Each number is 128 + 24 x the weight over its row's rms, rounded and kept within 0 to 255. Layers, rows and columns count from 0. Numbers have three digits each. The size before them is the row's rms in percent of the matrix's.

# layer 5 attention output, 128x128, rms 0.196, rows 0-108, columns 0-127
110:125114147139146107121143128130110099101125102095126112110112112121089137112128138119139126125124141104122100140151123116135151113127124131125107119099128098144114105124113086126121103123129106115122103156130127178160151128089109139092171106094148148136131125089123178089166082153082116134133126137165100165078108120178165097159130143107127146092158138094173139151155086176113171112188
101:131110152136146148144131111130129127129126137106128132145135137128097125135124125122141122138144120109124145148130148169144135141112099126139135129163122110158102138120143125119140135156125100126117121149160117195154154168144130113128114125134108143066183110102108117103163098143179145144205117131108095121124111136110135099155106133169148084101057189101155140115156161119122054127150
102:147121118110112134135106122129120125130137128148128120129135122139130177136123093122122118145112126139106121131145111157106131141129111137119140132135115178115115127143119125117131113113132124131096108144149160130145186113114075125121096126102093139208171104172147142103138113147129116127111117147156118176121146175143131109063126164209141072152078139147149151169107156111098163114097
098:110129131116137156120134155130109134111141129108110124149129152134102141124145142101147107128132133116134124154115130139145096130149121130131136165124107126113124160118116131128147124138105150176140155134093170091107159129146132128118110173064142045104117164097079134100117106122163094114111121061178158140167123122133094105122144132174147130136131126085153115113098095101162097173167
111:121117154129128115119121136139117125122130156131143122137151127117150135121162148134140108124125127128128114131144126158138120146115148117136136131137141120135119127092131138105108144133134126140136120148108118143114124130166110162133144181150132081050071162147137151128121103088111099103162150202114113151101152190092126070083148057113130141104180128158160136127143146113119128079086
099:146139150131120150159150139136134131117125101135121154117145137138123103135133117124126116105151130134096153126144124153112113110126124100112124099155125114157138140115139121111133165127114126117150135148129130092214118084112135107115118107138168116094147171112143105117162133109101149106129116159126135131170155089105184160119168164187162148145200151144119115149091149148137164178181
108:115139139134130126125130145121133147096140123133135116116128143122125134125134126127141133115123135136149139129146130138134117136128145131111122116143137138124116136120135132142127115125094156097142210184058119094121096089129177119141141127121160160130151114134100171129123146175084157097183132135096175113114108176140125143129065121124140153156108127150134122078130132115193044122141
107:129139114126123139131112106141115133131109105143151121120117109136108114121127128129090113140113101127141131108123120107108099115118117118123144158144118137128116124135112152104141125099139117131158142143133136121106166079102103145096187128180183128115195146110139138149108080146115128071140166170145149098119083149134176096122118066112088167105085140138115143121099098162180172128112
108:130138125145121146096138110119126125136128116128152127155106088128145137162134115129131120154117152134153112107136125130132136124134121137107157133103140117138141088121090120135099112130139113105107085118121104116113139187142113156152148154089161190105102117080122098161145112160103113096104150074114094114116135155128163182137162154124172152133140152145184086089171098109176117147091
098:124122107107162152128127121123154140112130122145134144149126132132130126126119147143115118120112142118109118159146137126104164139138141136103149134168128128132151100125119132134139133119160114109159153119182141116129053156149142136134130150165128047170080070110124139112172137150103082059150130119132176127103130094115124106136068153103158123146126120182102129130111148143138155095148
098:153152138142115127125133122142143119128157133157131149146111130145145125124143113108129093119125136126095137121103145148123116155134153097131127150152127119138108121126127133135133135143103119125092133089111152144163131146112151151126131106191128147119139138116069108097145060136097121131088081134149118103148122180129106114089075196075117123162150125107154052133172088131120171135149
105:110113129117138133153155144137096145117144135139136145140146127159124124136109126131135129141106142136136097133118105132126112142120103110131145133092117125141113108130127140138126127123111135100146158074108114188141165096145130119086176131176061138150116144103110114129157168085108105088124082113079155158145136084149081108155138142101098129139146116141146130144151111085136165187195
098:140105138111138120149140120138149152118139110151089138146127129141131126111137118136133125128133115150146107142110103101132126106102132132129129131119104096135117122116111119124115127096109120102165127095128097145146087107121171112102113115133138132090134097168116126128060176157130170112081116142200139123168091105141135098150168135108124121105137078175078161141200109123127062131115
104:174126127157131126126134139120119116120126129113135121124124120156118156131132106115133124160137137108127151118109126120122130126146107098140138147138121113129104148147140131173135115116151116145099107107166144159108137122112166065133174156155180131128149131095128072192146142113146143162150141093086131137127104095076079145098102081126102138081112133129102136145164127154123085205109
095:143117120154115138106116114138138125143108143121152133120152113141128131149119095147120145122101122108112111120185098121100149118118111138128120117136109107127124108123127149113127117131127154145147061143129133153190136138098144119091145091087149120139142172122149171141137109123138135136137162109095168178166063121122091147066093155135102128126148118159128067125120091090116152108187
101:116136120125144162141135106101131153143126113112150151112122136115140129147137133128125151130116114136142127142125139131116130137144119110134100124137135145137131118136149141114130137138130126075105145170098098076185184158107195091141091111144115092185160122130134111123123176129108066152144098151148121131109123137105127081152159124140115129123183139162177081085095125109112115154072
096:144143143110130131107086125143139121109107113113121111141121124118109136129114129107107147119114160134130117103114147163127122112127125163128130120101129125128110131148106138135134132113122132151100176172078096109101108061087070151130127180192125105111107136156116115149188150099103105135157133129115104141180107174168152160152147113125129133158149110145178153160126112100180147119140
106:130135147121147125113117179130126101103150131145126149122102120145136139102117107157141096137134126122138113110160142111128129111136163118135126157134129095114120129117139133153137129128150122109150090105118173095099190130115144165110083139147135153131108146108111133158087147111129050128175091167140099143149135104138154133155175155134140124103100159120127165145121104070147048158150
111:125112135120126116127135158116138129157135132146120129130176133129133128150127128144102131123116142130119139106117136120104138137152141110135106116097142135136135146141108143145135127135109153087121098151142072085136167139100138128126121179140138144131083123159097077084070098183194071111141159128119183131102156165189127127118115094142142113108173165107100107143116110132123103094098
083:148130146124099128131118120164147119127096081130109149151176127082129135110151115103162134101112117137137121140117158108100122138124126098123138117151137152120131149147157117152153128164143153100166141141107117126101078131100099105149124128118078134142162141079103164122145117153161097146149114132144129160113139152041128134102118076074147088151129115181132077136127141127145138133104
104:139106130128109127094122153122120161107105135128124105112159149122143133122116152134159114123121131151125109124114105096148149153118108123147122152131137113117129125116140154098103159130127154093123097133087140143102139160104170127122153111124085131069131125170101107131161098172083151147107085122105119153162081172066137126171156125169079116121109108080104136129116096168149132075132
089:133146105141127102115121132121161122143145127137128116150121120173145120124146126130148143107114129135165098138131114100171143119153166122117158151132127137143148124153113115138136138122096113131153186132150120125130098175101115105141124123155139147156085158108180154136135142127119076123131139150115106137102132148100143147123137123152112076112112129134187130168118133206145090230117
103:101107136120105123120143122095110117114119156157148156118104122138130122113114102128137150115124122112135110145123140127143115149107147107106137132105118112116144147119123125142129107127136136138096091156094131108075131106142176125202157110160103101176084138159115145098125083156151153174076143113100117118131102089148165153106107078126158103161148171175163115111123111108122180159114
097:151126146148144133126103133129106153109132143156131128132100121117122126117113131130135128145136128135122127153112131150132116164132131151109147135119130138131126120159120145139108131123118116151128121135094161132131141134171092156113101076094110101127144135123135126153155160139164153107143188105146048136128173099101102084098135127127182158130196160096099163054148119161178171146115
094:137133131135117125153105145156129129122115098123136132106100130115122107128167152117119163126129140126147096122122121102095100118102121130139104126131110128141124122145114142153122131136124122127148114162126171038088103128154140134149114135182121129123127148151110149155128117202051148130136175123144092114129135076131094133119183119095176125111089168128088110149115128115126127179151
105:093097131162119121142136120124133149139124133149154121140131131123123147130149106117130104109126131119101136137117103097120138129110141119106121104112148160145115111116119125109132138121135118059123087171173102140159110090150117082160133155133076151127076100142102131146124123147111118130082102158128112102127134099080082149133142192098106126077106105127150163074123166103096157088105
092:144160145108114107111100110150136161134124107114127146136137121121122110124116148118109132108141098138105136124126129122151132157135153079103138142113118111125132131108148141141134147124149110149111146138147159163125148117133113168109213172110148043166148144135093115102106136153098101170105163125122091160124116095116100085112147136138067117129146140160146145128155148180167139084125
098:103144136124134149142142154102136148123154120133120117120126107124158126123113139127140145125144135115148091105156124133105142138125106090118102129162114120127118134144115119151123121121118128111143129140135070116126103210154060109132167107178148118108126119111167115063099104120102120169123110079128157136139123129187141164109145163163129152134078088175123134115161107173137143113099
104:129139126126145134123132141139153161126131119112150156127127099133123153122135120128121129133115103129106157130128109135132130131146115128126130112114143132139122102136148135104090121130124123171167088124092157063150132110114136143150172115133157125128114163108065184106105180095116141140171155080115103071100114171133114180147077147161158167143176116140108156135082153155117108105134
113:134113110139134128136113125132127123110138123109129141119136145123120141130142136129142117108134139154117128115154164125126110139118112135139132106113123151103145124135136152109108114126133120120134145101130139151123145149169116091191152112174185116108148077133097144116076081177123117179139099096112075200171157163131100136148120140111115113129164108138092191150162113123128193166119
097:140132137102137129124162125135118102129137133100134144128156137132138111117104153142143138126166126104122158092134131132124089112107139075125131121160144134117118135121105113126125141157133111121116164144183150159132137126136166152140146121093131141123152102188184117115114074123150133088077134099127159188101119117143136147192189123164080108090138126149080084120113156131143128105135
092:129174147129129161129137118119144131142126155100115092116118149151087097117130140136130148143125094156122094113150137159116086135138123127129129120099113131105112115137146121155105139129122112079175132152128146130123147151137148107115082148115101092123077146116071095141110139095110179110116123149107083134115129134072184134087141114128122156116097091058154125144096167156142105154120
097:132125122127114133123152142104147130109118162127113137135142177115148104123144147125116138094133111120124136132134135126129099127112171157133126163139143169123126106139120140123102144122123160183120119123153081113075091150113127152106139126162095183175169177116101099113101166115086172096154123131133137152115100083117173114146099145106104082126165105141146119120154101174140129162085
088:121146143105144124102119121161111144159120119150101118126133100108132135117145115147122130124145126127113126128118138122148133113115120127128135144122147119167154097135124139107123133127151120106148173153152172093190080173127086094182108084159066134082124110137149128096109099123178097070120111096172125084133115163141091128149127118118130131116112165119135107089148173174128145132107
103:120129129097135088113140120122132107140142116144168135129156111110123127132118136130124143139162141156152145111109110103161115124135128108138128138131141131157128131104135134156118103131123135092150094101113098088121102126127087126067125114077180098186174147102133101137125148144162178143128136176133155088137094154135115137167119087105127075083088087157162134181110117129120157120136
101:140138136125120138112143124116121141105145114110146113133129140130127132115097132108137131121106151124135125117120135137119115132121122131154113121108116121152121141127152107117145139107146138235113136122163136153107178153124082184133095093149124133142127152137156136121146096116149085110168135119130160122180127080078130146189099129119134181125143137121139129130123150166106093110036
104:156120114168102104109160136125140119114145125129126141137120139141134123110100137125130111133155121135115118106120130158145127127144118135116101130131124168116141119104107140128106152156112116112127130149152117125125092083142147087078110136139128103149124185156144134093105078160116156114162069077116081099111116118120078155166149140164126177132140114094205119155142117130160089147178
106:154153148130092120150111143116159091114154155138144144154138119116124152122111148145137139117150122126136141115157129119115120157126101121125127126135119133136109143143112115101137133112140128084113136068093148131132122142096177159138114171137104137099113107087188089174165152125120117108165135168129108144109100126192122108151140112120193123110133128123092132099075064137097108158093
098:127140138128152108139132150115140138127091143123162145128123120128137136123128105134162130134165136107149123117131119110107134110120138126126143144145128132123111136129156127135154143126111122161146119118075089113150157122150140188147166137119099118128155110189134096099132148147162152132189154150125084123156107067100113098099098173120148089131110155160157119166085090156204158154131
105:151113107129110131147107144133156109111130086131118125148133131145105131115147158131119139128148131111103102130110125135136136150147133123122114117168120146116118127142142107138159144110120139136140075111115078146096169174162120127131139125121159111173137124138172175111096131156148121089123140066081155156093125158105152150098132157113176110101162144123115192082140090094091123088173
102:120123146127123117134134098141110124123149137126105134148116131126137125131118118129132111155137137140129102099132157133133131157117141133126121124141126137143165123128106111124123139113108143166142129146134198145131198126126174111113076120091148142089131149131114096155077175144136132123127139119114183169118080083147100087126108108128146146146113084150197118169145173171115177118083
099:121138162137151109132140132123125129159141129114097118116153118130114157112152102126113135090116141116154115128149125104143135138141140126147112112128129146120142157090143133148129118119141139141227138139077145149111095138118137091089079097110135138106099128122130114129153128070150156121110122119071102118124084142136206112133124174139090072129123124130103083107156144150122144085104
104:153109146125118151166101139141114109136124145123117125154125147146114126115113154127124130142114120117125128111109099102136162119137113117107149123142139134154118140133168125117112135112136120082094124137085134158145093142134080087124129105130131155129122130168155163147139135139118110185129121053129113092145138046126159200131166127083086143143125099129136197108101153140116114153154
095:126127107134151155093113131140154134124131145110137168116130108100149129132130130129137105101166137140137130134133137113116133129135138119132126124100153111121117130107158117122151159123114108194160165162109152150130108138126148114093109113141066112160137146080090105146065110174130154126095092152147131084130144119119123165070130094144070109140171111158130150091193140121117109158131
102:119137112148150143123126122140131115120114125125126150114101132123104155165098115125119105106148140132126098128144119123110125110105159134143123164104136126146133147111114145115132120129112137121077114105133119148123151161069169166115102084087140118119159104155162122187146131104111101110150092118124099093084159056132086152099137141153108113163124101143133139150195132149142099058109
106:140115126126162114137151129120114099146127124113133146120138147128104129144142134125145113129128144137127112119102129119148141155138124136112125122131143113138110118126140128099143132125127133152177088123082091130097138125134134098097128135133081099114092059118142149155095128120161145098152140093125127149125176143148079162135151066125064162165085133155159103115075112191071172130136
109:117125140143133105116131123143117143157136140150130139114139132126117122107144147102130125124133119127114121125141142128142128137113132167142125113131119097108132122134132118155124151168136110125150104148104165134154094095183116143135141137075117166113167134157146178100118103134141090086125117170081117108152171133102124179179144092103200071150102085101112122118106123184097153125082
100:103135128129115130138150134121120115144141133116151113132100139168127106115112142096123132170128150137147136132118116108113138152109117120128144131126107121113135130139125121129144134159127163126160094175157170087107168124096128091108159117151155141108199120111076133150183142115160116110094167080108140116121129187160095133108153129136086120144151144142121177204133157142140090134097
099:138145128121148113147137166108120142130118112132129110157129116108132139119122099119138130130132115134120113135167111126121152134124138127143145146117107119144125125129124139132129132151112138137166159130131103072099163100136166121146094104130117186115139097155138117103156117078152158131202113149111085130066093129114117172117093100132084143095127082087119166090138195113136189120140
096:093124119118151122124101122131120144139138137127094152114103147110142112127122118109119114128137130129144100125143135127137123119132140123124134126129112124138121110138136139120110149152135137105081132143127099156164134113065107142184138058160147125118105115092177095115095148113178120063079092147100089124132126127133113051113154131161125080163129095128119168105073139124148110164132
102:148112154113117123104132133127128109145147102154141130103155110121127149145131153132137116108143114139114134117132142119151133107136105116130139144126129115122136124157119141119132110102119129164155146080171158090175127138169162135201111156158108116192179143127106091122098109109124146150110132152085152098127111095145166101141152086132164149121078123072177186141133145141105120133161
096:097108133099125117149102125126119118125157119130158109111130142122135133142111133098129120152094127147140112136111157136113129114124110142106102118125159112121122116122088120101111135118127123159105184122087113120152111160117119148136133130111088106088106156147139076162159175143119150099120088124092073151109149139113104143115116135085136094151059167155092169149148115118088171071169
094:121116135130106131146151112140138141137146143114120127137148147128116141129135115144171103115155096154130136121101131134110124110128135112133130111151103126137117150115140122127115120123146124157071176096126077122148076147149159105146128124066134107148162097059094146157140136163136118154142115149116113104098111111143125169133177149210137160136115200101123113111138094139084154112148
104:115111121126129145141138159141091118128125117116115125121130128141126143138149132118101111138123131144132138119156089157125151134129130117140174119133133129141154123138138125151115114121130121113064188115139131116116156037109117090093115146159124127127110098105156102093139124117120122072117161061121091122130097095093123145138115106138164169154128092121114105151133098142074137048126
104:113112158108123113154121142113114158131140141139133104124135142155117116170143147116147145126125134117129119140140126136133160133110144134121105104106113129132146111149122105098149126130138118056115107107128180152132104069106123157152124121163132095154161135128167095131061112113112125142125107101138181146155098078112119162118105123100160078134172187133198129148126158119110129100162
096:142122113143122125116126089102135097165122119117136130137133123155095163116134139159125133150109112116126148109164136135142099121164118131129118127110135120125110118135122148132130136139139130084053115107111147171122113151120127129129103105127090120088177164112058161070118165089119145122139179139181146095115134111114097122135098098176110112065135135123107123144099140077114141139097
090:117135125143124115142120098122127127095137150132116147147140148120110151125129123153130110151138142145120130132100117123109136137123142108126106157141131131124104100160122147143125094148114164125160081139179137098153130163072109133103105120133174050115140130074147129159124142163156188148142132172133131157195107184122158200137148106134109156112139127126148131089152131108126141103142
100:125138102132128113129129132118123126113137155130105108105116151119155126114154120130124141131105123105115135118148124105109119128127124135135116137140125130133147090114144124123143118104115119113056147093163147090083123130112101118168111211138125088114156170168095150175153183122185137128090128104147125160121136124113198188117122131150115072115171122109111124141113143166131136137155
095:141165131113136122117111110141111119129129126129130136133086141158156120137112143132125130125110090129113139153130127122114112127129140109122100135132132136068157147103120119121130121097138091129109120095165088076144088132085125143090135161105116117152117149179084122125093074132099128154158101096111133156108125146096094062095148085102194152131108177118141128162127176154130125121133
104:145136130124156120138127135136131126144111147146130121110167131119151152136117158130139129125118108146125138133122125101135112141128132135117127137093128135108129154130149123131141123153100116148083092158097105153134113154140108064086126165160111079117152056128133173170073139127081120093141106191124149162103138103135110112171107176152190145102138113089117081148153118133118135114140
098:132132130143126081132129099114133130146146139125116121135107127123110118140108138133087145110109141163128137131103129134134141137138120148125131141139117137132111137128127103120112164112117130137143168155109146125102148168095188155127169116120125160136126146152119122150159051072136172105138112115100160092158169145191107115167133142090124099121179109138147148108135132121029123102138
100:119158138132117124087136118095152141116083124119107120126081123148150094131104115130116147131097129156147144128134128097134132089118147107115130128147142128139147137131154126151149138139136111165132093113105145127127139094112129106181136122207150099121123131130162148128151062131127135156140122116191143104090114134090135108178157106139166162195127105128078141103180126127108141121159
109:122130138143135123125139121158157148114116122151148119153100146121124133143140133118127134120118133117112167139135098120135123119141151130134158135106108133120094131117132130116149130151102126111141194107164129146139186135172128077107162085075074126134176139157135102144101150124098109128109115103112113093159155145115106146113152117157154143156134190123024127129093155112139128110102
105:136130145138121153126144119121125135113130130115097115132110123129119135114129135131123154132119145128123161125114152130136128108114127101128131135138148125095142128120140117141129160122137123139070126165102156105144119156109116146095183106108087082121134111169178103101116161137148101108087166163096122125105144195179103124098139136126152117117065054119128141126193098123111085157171
092:115133134161137102136128109123168127146079138130110130130136137121121109102126131148137113103121128140143103127113127130120135149136135147134107147130154119092104130124097127146128125145146140117141124143162136173146126102126199114128138114166096136133073148161109154130185110152187146109130126112104139196145141079142152127090115117214160098086107138114121115104117085081135112129092
102:149137138138118106114127114133121114116142138117121109111116123142122145119113126144129156113116153104152135170123119135146143121134112128144129131116126129105138153139139098136131123148117145113128118087168094111123139087118107116148129092117085055130157159130174142126121115170102149123130087155149144159089131127202095171174116115100139108143180108094141107109128112088181114120039
096:138127150106144113107115130168124134106127129119105135122125145144137149132108137138133144135134112119117122167130110132134124135154109148134104134122137112113152101131123111109119120111133121043119108141126136154114110150096106173140142156119152153125144177090112124090067132093151156168172150170070141153173174105106118144083169132119116151161105084142089095152096132117081130102151
099:129121127101116107148110131117125127100122124153142139132135101132113124108129121145146130118113124110129156121117146154110137114124113167134123126134156120104152097127137150125120123116127118201111164116108090118114145123066140086135120161113097119094125103081172141092143146160116097157103207158145192111101165149127148150153106176127130144141109142121115172169155131105122141192154
104:114132112142134115113116145119113113122128126110128130130131123139139148125118129143122130127136128113130153133125128115124098119127131126107154107132120133130144133137121114099159112146120166156162103137137101153133104128074150119166075154113101144147123110131129062089145126073094140132078167120103115060156187147106078108165149124121130121088112169118163139178120052088159162117134
107:138132126130109117150143134113088134148106123135128148128109138112123109110141142143128120128116152121124146137136147113120128111134118141119140122118117134119122111134111107124133103103126108146101155142079117155131089127150143116130170077140157120143123161166145078142126110202107114082189161139164181107099125162111141147072159126151073094121117108071139146177104087086111127119085
092:129117107158109126124131125104107127149119117135154147122147123136134116122131141146131114139152128117151125111128124128116124127121112151143127151125159145132100100143152094123092125126132102125121129146168114094114147136200172172064163083136073162077119095155138138100161116118098061142113145086173156135172117134133161128129119068139106146177135105120149130127088133146123087112120
108:135132126138132135120112121117119121112130105116104122110113132112110135137091128122110142084117125107130135118130117104142111117126116171151128102137134122121157133136107101153147115115119143149149125161127143143189129186154134131150094177148165167042136127091121116070137134153110118122071144158138082146128128063128116170117076117108083113136105151123113119111137157072140157114116
083:113117122129129117151142126143124137108105148119149129107136162115128117129138139111131147169117142155107161147091116140133163095108125126114127127129132116148130136100135154131121099120152117152156181111146150090130124138088134079117105127170123165154161124083094124120105116146121094087126186119100136178120154135147154142067141085110112151129115080080130092086116088103108163083162
095:153119130123128106144105139119134115118125140141157118121116136130111129125123118102130107127138115107123121156119145127147130112118146129102127130146128131131164119119116156093109099150132132164145086140174204131167124148173151186159104135079129162172089082093161142159129118147075141145158123096142107147136129098173138173130161110147076111191145138081112103150129116109116116120130
100:095118141121149135137146150143125130109136123141114144163127111105129151128128132161115106157137134166139112143132132096164108133113135142138137133132097145133141134153138146127132138112111126147094113120132127156103069085124166140119083158152161123133145100169145162102137170101176130152118129122125134041155188124168149119103136152137115116096118165072167095118136124145116145072083
100:121119125139113131144131108114094139163148104104123135132156118132143118120108134118113131120141123122136129134104130107143134124159151123135151135114121142142119118113119114133120124138154110146152098104086099120141115113152087145151143140100133104153167108186172078120165143160171129099128099155148068136119106120113141133137104090113088132069153135137136065128175152058062106153169
108:118128111148110137118106137132142130134117143125138147120126127140129135131117143125123124111145134108148145118130108108101144132149152131113119125154107127132110146119137099111119134103137135102167108102117109131157145089118095127163090107086118122115154158184110126101154155123120106125103109122122141108117150119183201094107073084142112198158164093095103211117166091132092089145122
104:126130098117140139130155125126111130130105165121132118102135119144128148149160138086106104134156121137148154120134125105151150113141094145132124137138136154120108113126137118117151114137117148084117130131146160121063111105113103103150083097088146154172061118150144113105125107134133189076168136153126168169193117114188144109133131171138132154146126129160142150148148130126148156165163
102:113130125103121122123129130146134108117139121132126148141122140120123119115098134100144116135107130129117135170145107132131112129096124139142119133135116139127122118110119153149133126108126138081110110155158132159082103130126126179155114093083181136145145152112143092124119124163115097132060138122149106124090152121120141105108067134135162170164102092122126054110035165085103131134149
096:097147129132153138122125141106134146110117116101129138120147131147130128145151138138115122137100141139137125119121109084157132119112103111142137118123115112135123141144117148133104130150140155198130102064131188162123097124133091160108147185122076129139128122132153107151136115147125169136126165131102105115106141148149138087123136156139085126218095136172136172111089123112125062140142
106:135133123137140141140154159119127120129106146138125119131116103098142152131133151140119136153112150113121123130127132155131118129149136119150154120126109141131114120136112129125119134160138161108144172122185107122159125127107163092135097148132158133135100136167150165150088135160104142154138161110095073110157151138084152075123091042150122102108129086103131094091173105181129116173171
093:133116111129114145149156110142110154118131130117136113113146123125129138127135140113141098132130102116139119117126117156137096109154132152163091119157130121122130117137132123158130122141119140132112088075151091163144149110199130119133049140106149071100115144137144109107149082098101119154099131155079185064129127123147119127132140167099089136135106122118131160135093117196146107093129
096:149111142106161109146124129148127120131132131103123120129117143115124129114142122123120119101126132144134121120164127099099142121124135173140123113125140155143135136142144136126140121136122120117138126162082106120173083136172149177089144177115116136139091123092123132096105173154106101195093119087115165127130092144114098107165074144153094087128174132089102147116113156130079102167074
091:120138120132119157131143112142133136126131144132137122110084085127136085152148146106129128163138108128142113124127119123131151136150147135132155108132130139114139141128124108122131117129119112161140139071108131124134104176123083142082096144152182142134125142168149124155118128120147073149097089177110137094163082103125047108160144107133106158105137104141096142130052096078138121139140
096:130114107116113120116138148107161138131148137122141126101107104119135149118132131128120139121129131106112119131118105134135130144101129110146141131127127172120114131092161123137133094142106135136109147033133107150169115115114118162127132152113134129115101136134106165106148117142127172096116159142147114142117063159179127123098157148105141110154114169088143097092119245123143144156142
103:111111130109140121124118125148140099124135105141094119137136133127153142123132123131135124115124138126125116141148109136125126148134117119146129124130105141150148124097128142122112142131145133142100115118106118132190146158126112103150135104166114167152134160169145096173171207129124193154155138113143201121172138195097133162160156140091156151153116122096105100138106131127193166100144
098:107115096146107100136125132105171110094120128132125128129145038115151112160077100125161136120088189119162128105097147138122079128122137116132121100164090120110139109096169153119142126149149110134181086146122136131115154104096108120118123140128149132129146107107142118121174111149103091107148137132114159106134123114132151130106148146087163103105157096131117138126127141168111082118157
104:149143134163129168118109124109129123139121112146103136127137078141137120123133136128115115131147127155132108140149110150091116135144139135144138121127138121135117121095125149126144101120128151145180164145162101117107084089119153152106128098144145118095158123132154199127123135103170153152062126128152112167110154107136163123137153140099158141119113161153136168197083055141110127107092
094:148131134107114133125132144121122089133129130120117129116120118154130146142135079148145142105119113131113139125161150117152138120120126123122148110127139148119124126105141122140121109124159131139076086173109098102073140149098093091120123095125114112119097142118129156180097084122119153108136137103087152089122149117146164083175096079115170139145104116132112170111132160059187159128174
103:144128110150128132143126137130110149135101114135120123118137124117111113117108118132135121117127127133116146117136123140132131146129121132118131127128115102139137164128104135136126119127138119121135052100129132092140074068074143108103102074151106158069091108133100112193126143128129054172126174141146113143126130130128130089131167113171149084137106185119158140061148106125134143116145
096:127109151138131117139152135129153122153118152111140116113143125153144121129152140151142139130094114147115149113101140135153136135124115151133108144121102129142120143146139104121167098110127127165147143154122127164172169153101136136148129102125119119141114210103083157184113045109131138121110125120157114086139130119151132188133083139110160113090111109150133091074119113121180145130175
098:132125102110140118110127142142094157106113128100114116137128145110144120132118118121130127122147119095113134136139150116125153130128100107128132102145125105115164119130137123111122160118153139119165083092146130159159149114091135113081207087151154076116106127164111115124097135106115104174125101154158093098099157146142190180156089160147131122119085114141147080119131159102117118169090
081:110144131116133130165158122128147133149088151149129123141132129112129129134086148107130123100132145166114143110135118156125111117098122143092119117104157125119134132154142131124117092123155145108108167113120168145078151165110063150117134139166141123171126065103124089122157144110125115140124113125120155094101175113083109152120092150106090135095077174111175136112093075143141150122149
093:122124129133115143111087116118139144162130140121128119107112168112132126133144145120126133122136147168134131116134114126119106130148136125155119110126139127129131110101136116125145119138109113110121093142146146153173125122097137127158160099116097116146071102136077159107128123055132116131096149089138128136105086125091129130074152124083105180131046068154129099120115088114115134162065
105:134092118092127099114108126123124149134128113145123138151123143104107132170156109127136138149135151124114117133124134128147135158118110126141113132112145118154133118120136111135100154122134126129110139157209101116065110135102102131142078142160096149124179070113127158103164113115149113125144121176144132092120094101143098149049162140117115117158147132108076130079107086125159125161135
087:127158116149082146128124091148116124148118150125158104129147122144116126115128123137110160131140139098133135143106136127102112154165121132078143154112145125145137150135081126138118110118150091172095106092115174097108105124133156137137101127133172120134184095131149140136153180101099150161119124123146160098170140152204096155142106111095117087129147106147104123097117163128137123084172
093:123121136114135113145120097133123098128141103134126155174153109127140117123143156126114117120152124141106109150168129133144124106106123127065148096115130126144122136120141105166118137136163158095072139158117120115141160124123161129134095153102135094092142144129162135131116128104083110118126104173142132159151160146130174069138122167107063144095108146188146084062115143156134129125121
105:122132155135132149118111131150135130142117139132126138134137142142125105142130139126107161122142143107139137121110138127136119108125121117143133081118132133129126122172121121115109104159094140124097090077083165130122050109130157107067130143105180139177154112140126188126105108106147128134087122178095125144162122156081142128141133140082094162130115158103114159153168173126161148165102
100:114097106129134151148131141126110116135108143166131091127140137105137135134146115122138158144140147137126097124113151129109144133162157102123154150131112117128144139137119145130139132131128133142146126137094095106130126127127138207141183164114108076134162133140088152168108094120155105113096132153203157155159105095073159153121081176170094151135091175142100141113153133139118115135135
097:117151106108099136113119127130134130139161108106145135122115139103106107114144133176107122115124141124121149163125134149157140124138139151106119133134144117106163135138124137089140120145143121126106149109110147105086186161110150154133115075153149095158115092122145167098094126098114187171128134141091138119113153158065159126144176185093104112121167161147123144120094135075129084128144
096:120122151129138115139151110132118120147106127125124154156135116132145130137151080141158120133124131112098142107113142141122132116107132136147102153130101128141129131127123117157138125152110114124130125148142117069173175135173101129068178152091128131161103174112133148081164144066092171138138134132137142077127128122111118131124112125131148100093086158125061094122168136143105171182115
097:104161095118126110137142097122120124131110124125142159106129111135133131105113118146105111134106131108139128139104130125120139133136139117133144125126128145159128143134128126124106124095132093093149170092135055095164134135171112118122104147160133157119112125104129177153168108130178129130078124163067124116086122150109161117151112131182144091160122163129155131189150117076125070088137
094:128137149128111163131140123086138126131142114115128148092147119112154126119146121130137147130117127145106125097126175129135133084127103150108125131099121131128120135138122140133122079142109113100154142148149120105071107198132114137100119178121130145138112148128152120159105156115109118123145093146097107125148101154217107140138089111184089181136125149123122120123158192135140175083118
100:127117130124142118139125128138161178133140104115140117112152138116117115125157136132100117132137103110165119126110119133144125141139120136127150124122125135141104140098135130163144131137148123109099170125088107148122197163090166099117086152115117134129164067139129129115145079127160157151129122105156115170129075094134135149097116118060191137117123164134142134165149148130099073166085
113:143116128119134116117125134125108119156125145117113127117097135117119119161118120136136148129111139121113130157130113132154134140113125124129123112153140127148103116136122123105140154107145135120130109127137147080103090146177144079109131114102143148146104164102114072110123102091121109110123192163193045125158128121125146088175119159074109106167123127113106129142138087089155076078105
102:114113116124133147148142119127129105116120085103139123158146131111133144165137117138134136106121134130109140140137157142128122131136118146145125138119144130135160134140142142106136129125108115105128155117205143173131089065157123120142111146106143103095100125175102166173108174119187152125167149090118104106104099146125155107156105158105106148166128107104096063161130093079104097143108
120:122132133107128134124137130129122131117141140140115161134124139126130127116124121138114142146124115137138146131119142138128168119142143142144107109144135124138159143109116133111138133127151131163113117124132177148116140155133117075133143105112094185119088155097162192100121179149160121143120094124155102093100094121143158090080127071085122163066137175176115083173087119137151114092162
092:130128134152139141120157090102147126149111129115102110144095142138126139144113101114136129126178076106122119151131114122143145125114101140117140119106132126120114121161147126138119136145125111137151092174156130154125114090116066193156148174127080154125099094106167074140060128111129134146120142123135152111149112171089136164153150129149142151124165132133077099171130121130175111138150
096:140161158111126107113126125124138105105131131125151106124110133108137115142122131114135140149118154126121147161095089113136123138155120136149134150136160131118124108136115129151145136123130138183192123169133129147083091114090157125144114154137120143158127135152131109090189157134157089183158073114137117175083180152133107109130145114157140116121132156104051152111149132144138163131171